Part of a small language model's weights: a variant of SOAP for these matrices, 4575 steps.
Each number is 200 + 20 x the weight over its row's rms, rounded and kept within 0 to 999. Layers, rows and columns count from 0. The size before them is the row's rms in percent of the matrix's.

# layer 7 attention key, 128x128, rms 0.056, rows 49-71, columns 64-127
108,196,196,205,206,213,211,178,206,152,162,218,194,183,173,218,223,209,184,235,220,191,214,215,195,206,202,194,174,246,177,203,204,195,206,212,195,184,212,230,220,217,208,179,218,195,183,191,226,171,210,175,203,218,220,210,191,197,200,210,175,216,187,155,222
108,198,196,225,210,216,190,190,228,170,190,228,233,176,211,198,216,222,183,177,190,156,213,215,225,198,189,191,204,181,197,153,195,232,166,185,184,207,200,196,174,176,220,235,188,196,201,194,203,235,212,202,199,209,177,200,197,203,192,195,181,180,210,165,225
106,224,199,198,153,179,192,151,216,186,206,164,212,198,208,219,186,214,185,183,211,183,209,206,202,208,195,229,177,233,220,229,196,228,158,183,196,200,212,195,238,217,149,206,195,172,190,178,196,190,203,206,198,151,209,178,201,199,235,171,230,174,164,219,213
102,189,242,208,165,146,196,218,213,198,212,217,190,174,199,204,204,208,215,186,219,220,201,206,179,196,199,229,205,170,165,188,234,190,198,199,225,201,216,218,206,216,183,169,188,219,211,179,212,211,188,193,200,207,200,187,205,205,202,194,221,250,163,220,248
097,187,175,196,224,212,201,181,202,196,204,176,224,185,197,197,186,200,205,229,195,198,216,170,193,235,196,168,195,190,192,204,207,187,180,246,209,192,260,158,223,204,185,227,210,184,183,213,210,227,215,188,182,198,195,192,220,203,177,229,220,197,172,178,204
109,207,176,190,204,227,170,202,162,229,203,207,221,197,199,169,218,242,227,201,176,185,230,229,161,185,245,201,151,184,198,186,214,179,174,193,215,170,213,202,166,212,208,209,212,195,202,195,208,203,188,213,239,168,171,189,232,177,216,215,201,199,202,198,229
101,210,205,185,179,181,224,217,202,209,200,172,187,245,161,220,164,235,202,218,232,185,190,209,213,221,191,187,167,183,201,199,200,206,187,240,166,201,180,218,197,185,208,183,179,210,182,209,213,217,224,194,191,214,190,238,203,183,166,230,235,176,185,216,211
108,199,253,166,226,187,221,212,222,210,208,218,189,220,241,189,186,198,194,187,149,201,217,194,185,198,192,202,215,208,219,204,203,193,218,213,196,181,201,213,200,165,212,202,198,235,167,221,219,187,221,206,171,191,225,175,175,212,221,180,195,204,173,178,198
104,203,227,209,175,190,180,211,199,169,197,216,228,216,176,187,179,187,168,211,202,181,187,229,236,210,233,190,230,183,214,209,224,184,241,224,180,164,186,221,223,213,198,237,184,225,212,216,184,204,202,194,223,203,186,211,215,202,189,220,184,212,203,170,192
110,167,191,212,188,214,210,202,197,232,182,185,161,243,202,211,209,180,210,178,232,203,232,205,198,211,216,212,174,208,210,219,181,163,194,200,177,197,244,212,236,215,199,194,195,181,191,187,215,201,173,238,209,216,183,169,174,206,227,205,185,214,205,198,188
097,181,177,225,195,204,191,195,210,208,243,209,182,234,198,172,244,230,206,228,197,218,195,195,182,221,221,155,235,178,205,212,205,190,203,203,167,193,212,202,185,194,167,193,206,190,199,204,207,203,160,223,181,220,209,180,203,225,195,200,150,178,185,164,218
111,229,176,194,165,198,197,180,212,182,209,222,176,176,194,203,216,221,219,174,172,211,187,196,204,203,200,225,205,182,198,182,205,211,192,205,198,204,221,195,192,193,201,217,210,197,198,196,176,201,195,209,162,211,227,194,194,199,205,186,212,193,237,178,157
112,214,193,198,168,145,228,190,191,249,206,198,203,196,201,191,178,212,194,214,211,212,205,207,180,216,220,184,222,158,185,210,215,205,203,187,193,243,192,205,178,194,218,192,218,197,194,157,229,222,196,196,201,181,207,219,192,230,229,185,193,197,206,213,212
108,222,198,216,194,205,172,200,172,228,224,198,183,211,207,191,184,222,208,202,163,222,189,173,181,198,218,211,151,224,180,220,227,182,194,195,176,194,214,216,211,185,180,198,219,215,242,182,166,208,224,181,167,183,189,200,199,247,231,181,208,217,199,196,169
114,202,201,211,182,192,233,218,192,212,249,189,204,202,200,238,198,182,195,182,186,207,248,196,164,213,239,199,232,192,180,151,210,241,148,214,225,148,179,181,216,191,163,207,210,200,201,188,178,189,234,192,204,188,201,193,215,214,205,181,226,184,176,186,247
101,186,259,194,218,208,220,218,243,181,213,188,172,213,211,215,175,209,216,187,186,216,184,204,201,191,213,185,208,213,205,210,193,221,186,210,217,161,207,208,171,185,214,211,196,235,209,221,161,186,232,166,203,199,209,233,210,231,201,211,265,205,188,175,234
095,185,213,233,157,225,194,204,214,226,171,205,239,204,195,178,209,209,210,158,185,199,225,193,234,171,224,199,188,213,213,204,211,194,204,176,236,199,214,176,235,200,202,164,204,204,197,209,192,167,202,185,208,193,191,167,148,209,207,183,206,183,222,214,208
094,157,181,180,199,198,223,205,185,201,194,163,212,210,190,213,187,175,188,210,228,200,235,223,211,202,218,196,190,207,195,224,210,189,225,188,202,192,224,187,211,190,200,224,181,171,190,185,203,214,188,239,227,174,225,231,202,201,190,218,183,203,160,224,211
097,181,169,186,222,209,229,213,203,222,207,248,222,218,221,209,190,188,249,178,177,234,217,206,216,189,236,185,210,169,197,168,196,216,161,186,195,232,203,209,206,173,195,204,190,218,202,221,186,211,155,194,183,167,186,190,195,234,186,177,180,189,207,198,191
106,210,196,207,228,173,199,211,215,182,196,208,175,201,214,187,186,212,149,229,203,227,201,242,177,215,190,220,223,198,213,236,223,191,223,184,227,220,205,208,225,212,195,186,190,155,183,201,207,224,210,201,191,213,193,228,184,170,183,212,193,185,190,204,173
097,159,187,189,194,205,208,204,197,232,190,224,209,196,157,199,195,184,215,229,208,253,173,198,218,172,226,212,180,218,209,241,206,190,212,181,185,209,206,182,181,192,200,198,193,156,211,174,188,205,198,202,192,234,221,178,236,182,212,213,204,207,175,191,193
088,187,200,208,212,239,206,171,205,166,199,215,203,203,207,215,178,176,194,211,174,186,210,187,219,191,212,214,179,161,199,234,210,230,222,196,198,214,183,215,210,190,247,183,190,192,216,191,178,238,205,190,219,207,206,246,175,182,206,230,174,188,206,249,216
100,197,185,181,223,250,235,230,193,176,221,178,200,182,159,209,218,219,197,197,173,221,179,212,182,195,230,197,192,212,192,188,233,175,173,216,170,202,184,202,190,172,209,236,191,171,189,223,193,209,179,198,194,192,229,156,206,223,214,174,190,219,212,200,184
# layer 7 attention query, 128x128, rms 0.0561, rows 50-71, columns 64-127
109,181,214,173,199,222,206,215,177,201,175,213,182,198,212,190,226,236,185,196,208,209,205,206,194,209,188,216,224,192,211,150,204,203,196,194,222,189,199,197,191,211,199,206,163,201,192,221,181,233,223,188,191,199,201,191,179,185,154,212,196,171,157,189,201
121,181,212,221,170,174,215,193,217,206,185,150,211,229,219,204,219,224,193,202,210,184,220,190,197,221,194,207,176,229,202,254,198,202,191,208,229,189,205,206,227,198,183,186,211,176,199,143,207,204,241,207,217,167,196,164,159,185,209,176,182,175,190,190,232
107,213,186,216,207,161,199,208,227,238,193,228,184,216,217,188,167,216,201,244,206,205,213,214,170,209,197,221,193,208,171,181,226,180,153,216,235,194,186,161,198,218,182,208,229,229,208,180,227,199,204,186,188,190,191,163,184,201,212,224,186,205,197,218,195
099,207,246,176,206,235,199,188,221,212,178,208,214,236,205,221,208,196,195,224,151,184,224,189,210,210,206,207,200,213,198,187,226,193,215,229,183,175,233,183,208,196,165,209,179,232,204,187,185,227,207,193,178,186,185,239,238,194,207,190,226,207,197,154,201
119,202,185,176,212,240,188,216,191,204,208,234,197,190,192,201,201,211,218,183,199,195,201,236,190,189,209,226,195,204,197,184,206,193,184,207,217,166,174,222,194,214,183,188,204,210,224,226,217,201,211,253,239,210,189,192,198,179,221,188,205,180,169,204,201
105,200,199,192,174,191,212,205,170,189,204,191,242,187,193,200,194,231,172,211,196,193,195,240,205,196,207,164,182,169,186,209,202,199,161,267,188,192,225,204,197,206,217,202,209,200,203,182,215,238,223,186,225,167,188,213,214,207,177,224,236,205,194,217,193
112,231,229,203,226,180,202,200,163,202,214,202,196,193,225,194,194,200,164,186,175,221,208,194,178,193,182,183,204,200,187,220,174,175,219,223,208,199,217,191,219,192,220,182,184,217,182,255,198,169,244,202,217,195,216,193,198,171,217,180,215,205,177,187,210
110,194,205,202,210,215,238,227,183,209,188,213,201,232,228,174,187,153,211,231,199,211,206,210,185,179,224,208,189,207,228,212,181,197,214,205,188,213,227,167,198,201,200,223,186,170,199,205,196,196,240,228,203,212,193,184,232,200,177,201,166,251,221,193,189
126,153,190,231,176,213,213,160,234,208,192,202,184,249,200,209,200,201,227,163,223,217,231,214,170,216,181,206,228,198,214,213,173,194,170,186,184,213,251,197,214,171,193,194,228,226,207,210,221,212,154,203,186,224,226,165,225,218,223,211,198,207,188,202,199
105,221,205,225,197,235,242,205,221,198,213,193,183,216,214,223,204,252,212,178,166,219,187,191,178,195,211,210,215,203,171,180,179,200,211,207,187,221,207,193,221,207,190,170,209,207,199,191,191,202,198,201,178,197,215,154,210,202,205,207,164,229,204,211,176
115,199,185,204,197,197,169,175,220,216,213,217,202,192,218,204,278,185,224,232,157,187,232,163,184,192,165,183,169,203,189,210,183,184,189,182,181,205,166,188,188,233,199,208,209,216,197,225,186,207,208,187,193,204,183,182,202,207,205,166,196,199,191,199,201
110,223,205,186,224,204,228,215,198,234,223,188,169,153,232,208,198,219,206,195,211,187,222,196,222,242,212,185,171,216,187,210,216,209,207,220,223,230,212,208,201,240,204,200,229,221,195,151,188,226,182,208,165,214,191,209,179,205,195,141,173,208,191,214,189
113,201,184,181,183,184,202,213,195,203,222,227,198,216,211,194,170,178,205,190,163,211,201,180,232,245,177,205,208,209,193,202,200,219,196,208,202,164,183,169,221,169,200,176,199,224,201,205,199,184,206,203,196,168,192,206,221,199,201,215,206,211,201,198,188
127,193,225,186,196,247,194,209,182,197,174,183,195,177,205,226,205,192,190,195,185,209,225,174,211,214,230,202,219,206,203,166,236,228,204,216,235,191,230,199,202,205,179,229,194,192,180,174,198,210,234,209,196,194,172,192,216,171,227,181,189,196,181,215,243
093,215,219,213,189,143,172,184,201,220,170,164,180,198,208,199,198,201,187,200,224,211,212,160,247,180,212,178,195,207,228,178,193,220,225,228,212,129,209,193,194,208,196,205,189,232,200,211,209,191,230,186,195,203,201,220,207,176,180,190,199,205,212,209,243
098,230,192,212,189,204,199,205,225,218,207,240,221,193,182,230,184,218,209,177,203,198,218,191,173,197,212,246,213,195,233,232,203,157,194,186,224,208,164,215,204,195,178,182,190,185,231,225,187,178,211,198,212,195,233,193,191,198,233,233,215,180,168,182,206
092,152,207,192,166,189,227,195,119,177,186,165,198,229,213,198,209,195,212,179,211,194,234,187,192,191,189,182,215,222,212,220,183,208,221,193,200,173,187,197,169,172,151,201,180,196,202,200,205,207,200,218,223,177,201,196,214,222,220,209,194,212,202,197,168
089,235,204,158,193,212,199,190,194,200,169,235,229,190,222,238,187,204,211,190,183,168,188,182,203,205,205,193,205,199,190,192,210,169,210,203,214,187,187,196,191,178,181,214,185,228,219,178,224,198,171,177,210,193,187,228,228,223,176,187,197,228,201,213,185
101,245,183,227,182,191,197,202,197,210,218,212,204,211,204,214,200,174,170,221,187,229,217,205,206,208,190,179,201,202,215,231,199,170,174,201,184,200,200,166,198,199,214,160,218,221,207,218,204,210,180,199,157,235,200,189,217,178,214,191,204,179,201,175,176
091,167,205,206,191,195,211,235,187,209,198,224,220,174,176,182,206,165,196,225,212,213,192,181,215,203,189,217,195,190,198,179,220,206,180,213,178,212,204,163,178,206,172,209,192,208,223,198,212,226,205,214,190,188,200,171,251,186,193,189,228,191,214,194,191
089,172,193,189,208,183,182,188,173,150,248,203,188,187,183,174,189,159,230,218,170,192,213,195,209,203,201,215,192,171,217,225,180,219,189,183,220,210,181,202,190,203,225,188,185,237,196,207,180,178,198,175,236,186,195,194,208,219,210,208,191,195,219,212,198
090,162,200,199,206,224,194,209,212,193,184,217,181,175,190,189,187,164,225,194,160,195,182,177,225,213,201,182,209,203,218,195,209,178,179,203,201,215,177,210,159,162,214,202,130,199,202,202,207,200,208,206,209,226,216,185,189,186,244,148,189,229,185,219,222
# layer 7 attention value, 128x128, rms 0.0564, rows 32-63, columns 64-127
111,216,212,209,195,211,229,195,176,192,221,206,226,182,200,250,205,202,223,201,235,176,196,193,218,187,169,203,210,162,205,204,177,203,192,212,228,206,181,184,196,193,202,223,193,167,182,178,194,178,200,218,189,236,172,205,180,158,209,186,195,212,188,190,212
101,203,156,198,205,194,196,215,236,184,206,248,163,207,234,217,204,199,227,191,222,195,198,191,181,206,192,194,179,204,170,234,206,214,238,188,207,217,160,211,214,211,183,201,200,232,205,203,184,198,190,202,210,205,168,213,229,191,188,174,224,209,196,227,202
108,195,214,192,216,223,183,179,212,199,230,199,199,229,198,205,180,177,194,213,225,215,206,197,152,175,201,184,195,197,220,182,229,209,185,203,192,239,187,227,185,228,145,194,236,226,222,208,207,219,171,177,202,213,173,202,202,188,191,194,233,187,212,216,197
104,193,185,248,225,212,203,185,225,184,195,184,174,188,191,176,196,192,202,163,182,195,222,187,229,212,208,208,204,206,183,188,232,200,186,242,177,211,208,251,198,225,190,207,222,190,212,190,219,175,177,179,216,218,226,206,167,212,212,197,176,198,191,228,227
114,205,166,204,204,208,221,175,186,210,205,227,227,209,251,186,201,185,226,188,224,202,198,189,214,214,192,220,196,187,181,199,213,163,220,176,223,216,158,205,211,185,162,215,230,217,201,189,195,227,238,215,207,199,145,179,203,225,205,223,183,212,218,193,185
109,183,229,180,183,178,191,207,170,197,234,198,178,185,215,175,193,184,187,212,200,196,229,190,216,213,185,188,200,172,236,180,194,181,208,222,209,186,171,184,210,205,177,233,217,201,201,223,219,184,245,196,207,192,201,266,167,183,220,199,164,179,235,169,222
113,170,205,175,206,213,192,201,233,153,182,191,231,206,215,231,169,231,188,175,216,231,184,210,188,201,197,159,236,170,219,184,208,169,208,213,180,171,211,220,170,210,175,211,183,173,187,185,211,221,204,214,178,194,191,223,224,200,187,191,228,232,192,206,215
125,192,185,160,178,229,229,191,181,168,188,232,177,195,228,209,204,196,182,200,204,198,161,211,187,200,205,195,220,181,212,183,224,196,179,148,219,178,178,190,211,207,182,236,209,176,194,194,191,206,193,265,220,222,160,179,207,202,233,202,201,205,221,204,190
095,198,190,184,190,217,205,176,205,201,231,174,194,155,208,161,194,179,213,140,231,205,209,197,200,205,255,170,197,211,200,210,180,209,205,180,226,193,175,191,212,205,180,184,176,217,201,212,244,175,226,149,180,215,219,182,198,208,201,197,187,198,202,188,200
111,192,194,231,203,175,208,223,229,215,246,180,191,202,204,197,181,185,206,187,169,236,172,217,208,183,215,182,216,214,174,212,212,248,190,197,197,180,184,201,213,163,241,155,204,218,188,180,219,236,191,171,159,196,213,170,186,194,180,232,208,198,185,202,204
123,149,206,210,186,210,232,187,200,212,201,224,197,195,192,187,224,200,204,214,221,202,191,226,204,170,190,240,236,190,176,235,242,190,183,190,181,190,205,206,207,204,169,202,194,196,200,192,197,189,248,182,204,202,168,226,181,180,205,193,207,189,184,183,222
105,200,223,215,189,162,208,182,225,201,214,190,162,192,209,220,149,194,206,218,198,186,238,208,190,212,202,264,205,201,193,205,240,207,205,180,193,183,159,200,206,212,208,222,222,222,187,209,187,169,207,186,193,223,196,249,224,190,195,211,193,202,222,203,180
116,230,198,210,215,233,235,220,235,192,179,219,191,188,198,187,213,236,178,226,177,214,214,196,186,233,186,185,199,213,190,196,200,181,214,193,226,190,192,194,203,220,172,243,195,208,157,200,181,208,187,202,215,201,207,189,213,178,229,175,203,215,183,201,218
100,164,192,185,197,228,220,231,201,201,220,198,163,170,222,204,192,200,185,201,172,220,182,234,214,175,193,219,189,222,200,210,206,214,208,188,182,227,221,172,212,182,206,190,222,139,243,226,192,185,227,194,213,215,161,232,210,215,204,209,225,163,195,195,204
111,212,176,208,198,187,180,204,204,205,196,180,246,185,220,202,212,192,205,203,215,215,182,193,170,186,157,193,186,202,210,229,211,215,190,165,172,193,196,193,164,184,168,170,170,211,172,215,173,195,228,219,190,215,192,186,164,219,220,223,189,204,183,229,185
116,195,211,214,233,184,186,219,225,166,193,186,220,237,183,215,178,227,212,198,219,235,204,172,224,202,185,217,199,207,195,179,204,179,221,197,196,201,237,209,203,181,235,175,197,192,178,185,190,193,207,212,201,214,202,180,197,241,173,224,207,205,178,204,197
109,182,209,202,214,183,210,178,199,215,166,180,193,204,216,182,224,228,187,208,184,176,187,181,198,221,222,211,168,187,226,183,199,175,201,235,210,202,201,228,188,211,184,194,222,223,198,186,224,200,172,198,198,172,205,207,209,217,168,155,230,192,220,179,204
095,199,144,205,231,214,248,189,228,166,205,163,203,235,195,216,183,193,186,183,189,202,217,195,204,196,189,208,207,185,193,205,175,209,195,198,175,254,217,208,210,183,193,192,185,216,201,156,219,199,194,243,197,178,232,177,174,195,184,191,166,204,177,203,247
112,209,205,202,174,212,212,192,196,214,219,186,173,211,182,174,220,191,194,204,212,193,164,212,259,151,216,252,231,192,186,190,219,193,171,203,200,200,189,199,217,178,177,198,204,188,226,189,171,199,223,184,206,194,196,202,189,195,203,209,187,190,214,186,179
117,199,217,203,189,167,197,186,225,184,203,198,178,231,192,164,186,218,228,202,198,203,199,183,200,188,214,182,220,211,176,242,199,225,175,208,176,169,196,214,185,182,210,178,214,161,226,212,205,194,209,162,195,213,221,211,214,242,177,202,218,162,184,197,183
107,214,195,220,153,194,218,213,217,185,234,184,208,178,181,180,195,205,208,203,214,161,224,187,145,200,166,194,211,204,209,204,201,181,179,208,214,164,156,185,170,183,211,224,208,196,190,177,201,171,203,182,203,222,191,226,201,224,221,210,226,160,205,171,174
095,190,197,172,191,203,162,195,232,221,193,207,218,223,183,208,190,218,199,197,190,210,162,204,228,198,197,223,210,214,179,158,213,177,197,195,202,228,161,196,215,171,194,198,136,172,211,191,192,198,178,206,204,241,219,189,201,182,200,194,234,197,213,216,185
103,225,207,173,226,177,204,198,217,185,196,212,186,198,188,163,229,189,159,198,220,177,197,177,190,217,219,202,191,181,187,228,199,210,200,218,186,185,228,191,191,200,190,214,184,190,191,220,173,219,173,173,210,196,171,221,215,245,170,235,213,185,190,214,172
104,221,188,188,170,197,225,230,206,204,239,188,190,210,159,190,203,192,191,204,234,195,238,199,185,193,244,225,186,208,163,180,197,194,213,191,194,187,206,207,206,200,142,204,232,222,216,179,213,191,197,191,179,173,211,209,175,181,207,207,192,168,184,211,179
087,229,221,162,197,214,163,228,203,181,212,188,238,226,201,181,198,203,208,203,202,199,186,219,213,205,159,193,213,195,220,210,228,200,221,208,210,251,192,236,239,206,172,195,187,190,214,208,193,230,169,201,188,192,165,193,197,179,203,183,184,212,198,195,196
100,195,216,214,193,180,198,167,183,196,215,203,237,192,175,212,182,156,182,193,207,175,215,196,219,224,205,191,168,215,198,205,205,211,209,212,203,187,211,204,209,188,187,170,240,181,179,178,265,190,203,224,157,221,189,186,193,194,196,175,202,239,274,222,209
110,176,185,183,219,216,193,191,203,191,210,184,214,205,167,241,164,223,197,198,214,223,211,218,171,223,209,191,201,179,234,232,196,188,226,189,210,202,234,177,204,227,195,207,186,187,146,209,198,202,187,233,209,202,218,226,231,169,170,191,211,217,197,201,207
108,202,159,198,182,195,202,216,214,207,185,210,186,210,173,197,167,203,206,177,191,195,164,192,225,192,229,206,206,213,239,194,207,202,197,202,178,220,239,219,172,175,177,206,181,184,191,250,205,245,226,183,207,176,208,217,203,240,197,173,213,180,185,213,200
122,174,214,189,231,204,182,189,199,207,184,215,199,195,168,210,205,178,196,196,198,211,197,238,215,193,205,199,220,218,210,217,219,199,212,189,193,185,210,163,191,197,208,225,153,200,207,214,230,195,218,194,216,205,207,226,198,225,227,194,228,176,196,174,197
113,184,205,162,164,210,187,200,203,216,219,152,197,206,206,191,176,185,227,178,239,190,199,259,224,169,195,163,220,186,208,206,239,196,184,181,179,215,196,197,188,194,230,185,215,223,192,160,206,218,195,176,170,198,187,205,144,216,205,187,204,210,186,191,193
108,170,206,226,205,200,204,204,216,173,183,182,191,187,202,199,193,214,198,210,194,243,215,225,179,231,218,248,169,192,179,213,174,174,222,223,234,185,223,179,200,206,209,181,211,202,238,206,204,189,199,222,194,220,192,174,244,232,181,227,243,221,207,170,183
101,199,209,171,224,202,217,247,224,174,217,198,207,190,211,167,199,215,185,188,212,169,180,209,215,202,221,202,206,218,211,224,178,208,221,206,172,170,213,213,209,206,206,165,204,200,161,194,197,226,228,189,204,189,216,170,200,188,208,204,221,210,201,199,198
# layer 7 attention output (transposed), 128x128, rms 0.0697, rows 32-63, columns 64-127
098,207,191,188,208,188,210,233,188,186,189,220,162,182,205,186,204,192,174,222,172,191,217,181,224,160,229,168,215,209,185,168,208,205,176,203,188,189,165,192,206,206,211,189,153,223,225,220,195,197,198,164,174,240,206,199,223,216,198,230,232,229,216,175,176
093,175,219,218,213,189,178,225,188,203,217,213,188,229,207,171,187,213,195,189,229,198,207,169,208,238,204,172,198,214,222,149,181,234,182,184,193,214,231,191,254,182,224,230,200,190,207,177,195,233,220,207,165,195,243,175,209,194,209,162,180,199,174,184,164
103,203,196,187,178,205,219,194,190,187,207,175,184,214,175,194,158,215,187,208,202,205,209,167,204,220,202,200,194,170,241,193,214,229,210,197,195,191,191,212,223,184,212,187,175,186,177,200,195,173,232,206,170,182,214,174,201,210,210,172,248,166,184,206,204
102,187,218,160,175,239,189,230,169,205,162,168,211,195,225,226,183,240,178,216,200,176,211,208,188,224,233,179,200,202,203,210,214,202,240,172,183,187,192,192,221,213,176,202,206,197,204,203,218,224,218,217,209,208,191,181,196,195,192,212,208,191,200,224,173
102,209,216,225,222,236,178,205,240,214,197,191,208,215,184,225,204,202,200,173,222,199,215,218,206,196,210,213,205,205,220,204,195,194,229,240,204,198,203,194,207,213,208,235,225,179,175,174,161,226,213,196,177,192,198,195,222,184,206,186,233,209,202,170,217
100,236,179,226,189,212,219,179,204,176,206,203,206,218,187,201,178,217,173,185,216,200,201,157,213,195,202,218,167,207,188,194,179,213,197,202,197,203,201,189,170,189,187,172,196,209,219,211,188,224,168,214,187,211,222,181,199,212,172,207,203,233,200,203,181
095,224,210,183,201,158,195,217,181,208,199,202,166,211,227,184,209,194,199,192,208,182,228,209,191,181,183,192,214,211,197,234,234,208,203,197,201,208,183,207,230,191,187,213,214,205,174,213,187,135,194,211,205,196,210,196,171,251,230,211,191,215,230,214,198
111,239,210,219,208,183,195,199,201,206,189,179,155,204,210,199,222,227,199,246,210,203,176,216,198,219,195,164,195,200,201,210,187,161,216,240,203,237,210,200,188,196,208,178,203,228,179,204,178,208,207,164,162,218,243,218,201,210,156,179,213,190,214,171,207
092,201,202,210,205,196,205,227,223,196,211,205,239,218,203,173,168,217,175,190,195,190,224,220,208,242,213,215,179,153,185,218,220,206,162,202,211,213,168,174,199,216,168,212,175,230,207,191,176,237,158,217,203,180,190,187,187,187,204,187,215,182,215,216,193
103,216,176,173,236,204,170,184,180,195,185,190,224,222,154,183,178,230,259,207,218,172,198,187,187,174,196,233,189,198,188,220,178,201,193,197,219,180,205,189,196,183,190,229,220,203,190,206,214,176,181,214,207,211,206,214,193,187,187,187,189,203,213,212,216
119,234,183,194,206,208,196,194,174,190,225,173,200,246,199,162,195,205,190,209,225,198,225,210,184,201,226,202,216,176,209,172,199,206,244,202,194,187,191,195,172,215,248,199,242,190,207,197,220,210,185,223,170,232,227,208,223,185,219,198,185,222,222,163,133
108,204,190,201,218,218,186,229,203,188,198,163,190,206,172,207,207,215,178,177,241,184,180,201,208,203,232,197,215,203,213,205,180,211,201,197,138,186,194,184,192,222,184,211,242,170,206,231,238,216,181,240,181,224,212,174,226,177,162,206,194,191,181,210,197
096,199,186,207,186,234,194,249,203,204,182,216,175,210,211,213,196,173,182,188,222,196,191,198,178,216,175,201,221,223,231,233,181,169,222,215,185,213,212,217,197,177,199,228,215,198,228,212,208,209,199,199,157,193,207,217,212,227,173,177,187,230,238,183,199
093,176,239,188,197,195,184,181,235,203,238,207,222,209,217,183,229,208,195,227,220,212,221,187,203,232,221,212,206,211,173,225,197,177,191,205,216,195,199,186,209,187,191,157,217,188,231,159,184,178,204,230,177,186,186,193,182,189,233,216,190,209,260,208,198
107,217,218,188,163,203,225,228,207,234,202,178,159,194,190,182,181,217,241,207,211,181,224,199,199,186,212,185,169,202,176,196,191,207,173,220,199,183,194,196,192,203,192,215,207,220,214,202,221,186,214,200,199,224,173,236,183,194,184,205,216,208,159,147,229
101,210,202,186,204,200,201,217,161,204,209,180,223,170,200,208,206,216,207,194,210,195,195,207,179,201,219,196,237,238,184,224,218,244,195,189,197,217,181,193,230,217,175,223,217,186,166,197,231,199,228,172,202,177,184,243,220,174,219,197,216,221,198,212,231
100,199,209,217,184,233,189,223,204,207,206,214,177,212,219,197,187,174,206,184,168,224,178,210,182,160,185,192,180,226,233,212,239,165,236,176,185,207,225,209,208,193,216,201,187,173,184,232,167,206,196,240,189,206,181,210,183,200,208,203,165,193,180,251,200
095,237,266,176,231,177,183,186,198,202,199,192,207,181,218,215,185,192,185,229,166,235,222,179,168,165,218,190,187,214,206,182,202,229,222,205,213,192,171,180,181,196,183,239,201,229,203,244,188,218,236,183,221,192,188,161,207,195,237,201,184,193,195,214,210
102,220,184,228,202,226,223,193,160,192,204,195,223,218,219,219,200,194,178,217,166,183,206,197,208,215,234,198,184,185,220,222,196,184,180,216,184,193,204,180,187,244,203,197,196,221,164,204,193,221,171,219,223,209,201,203,222,183,210,203,225,212,195,213,200
103,188,198,221,236,196,202,207,196,219,216,165,214,181,203,200,198,224,190,192,185,221,166,191,191,238,187,190,218,196,203,200,228,216,224,216,198,228,174,179,207,211,206,187,215,186,172,191,207,203,193,241,208,199,179,159,199,193,204,206,178,207,217,213,187
104,213,191,200,216,233,198,208,176,201,174,214,183,187,194,206,203,247,196,169,189,202,147,215,257,204,191,211,212,193,184,200,209,198,196,192,178,172,184,195,202,215,195,203,179,201,250,185,198,202,196,219,155,198,211,210,219,204,201,199,208,221,191,200,206
084,202,203,202,175,205,195,189,173,183,239,233,188,177,266,220,218,172,218,200,199,205,197,215,207,224,197,182,209,176,203,230,180,215,198,205,192,218,209,174,192,180,189,197,217,214,166,193,216,167,232,208,224,197,204,210,231,207,223,217,207,211,175,189,188
099,203,197,227,210,222,209,208,229,203,214,178,195,235,169,241,224,204,193,197,199,223,210,202,194,188,157,171,201,160,166,182,230,176,188,185,215,206,225,209,233,207,180,211,197,178,210,205,216,198,212,201,178,182,209,172,230,176,231,154,183,200,186,216,215
098,210,217,187,202,176,217,196,182,222,181,201,245,193,171,173,173,219,194,212,216,204,207,186,230,202,170,188,218,203,192,183,200,211,188,220,180,189,209,189,208,218,234,210,166,204,191,218,220,201,209,178,183,161,197,162,217,238,167,183,201,205,178,228,210
083,160,149,218,223,163,194,167,221,187,182,215,186,208,228,198,181,194,200,213,185,217,237,194,200,206,233,211,185,180,196,222,195,217,205,246,171,161,213,189,240,166,216,176,208,234,188,173,215,163,211,181,204,193,205,193,190,215,193,207,211,189,162,211,220
095,211,200,184,174,194,189,214,216,188,223,204,163,200,170,190,207,219,186,193,153,162,221,194,225,166,201,196,204,187,214,213,189,235,186,205,186,223,192,236,180,186,220,201,189,215,188,219,187,205,206,191,222,199,212,184,181,201,188,208,177,186,208,212,230
100,225,233,246,192,209,221,238,202,224,207,191,173,225,211,180,206,179,192,220,192,205,150,207,193,158,200,208,212,198,212,215,224,220,205,191,204,218,190,222,195,202,208,202,201,187,220,211,203,174,164,179,187,181,182,189,176,216,201,162,199,211,164,201,231
099,197,203,214,173,183,210,188,204,247,198,153,175,203,220,211,238,220,221,206,202,171,207,200,197,206,188,224,230,215,204,231,186,206,206,188,233,198,224,217,206,212,181,180,236,190,187,192,190,222,209,217,226,233,215,173,198,185,238,197,186,223,212,224,160
108,212,203,197,188,187,196,168,200,187,230,180,187,188,220,201,234,207,211,188,216,180,168,225,212,213,183,216,196,167,186,216,188,206,200,179,205,189,172,219,205,209,234,207,217,192,213,170,183,222,223,208,186,200,203,182,162,215,222,137,174,194,233,215,195
102,221,196,172,213,207,204,241,212,173,188,206,219,185,160,185,206,180,192,226,181,205,179,200,185,211,212,182,151,193,183,213,193,217,185,209,166,165,173,212,225,207,232,199,199,185,167,226,222,169,201,229,199,231,211,195,195,199,221,185,229,226,184,192,224
100,196,213,193,194,213,184,217,201,227,205,218,209,225,205,219,180,164,219,166,224,192,206,194,187,216,211,216,231,187,184,199,225,172,185,186,225,205,194,207,180,225,227,201,214,178,229,193,202,197,211,196,190,156,206,195,192,203,225,155,167,201,229,222,244
097,207,193,235,207,221,189,175,210,192,193,227,176,199,206,178,204,193,225,234,202,197,187,245,199,212,220,206,181,173,190,184,197,223,184,207,205,219,193,168,183,165,214,239,173,185,191,205,216,211,194,200,190,243,170,213,212,180,211,226,180,181,228,210,210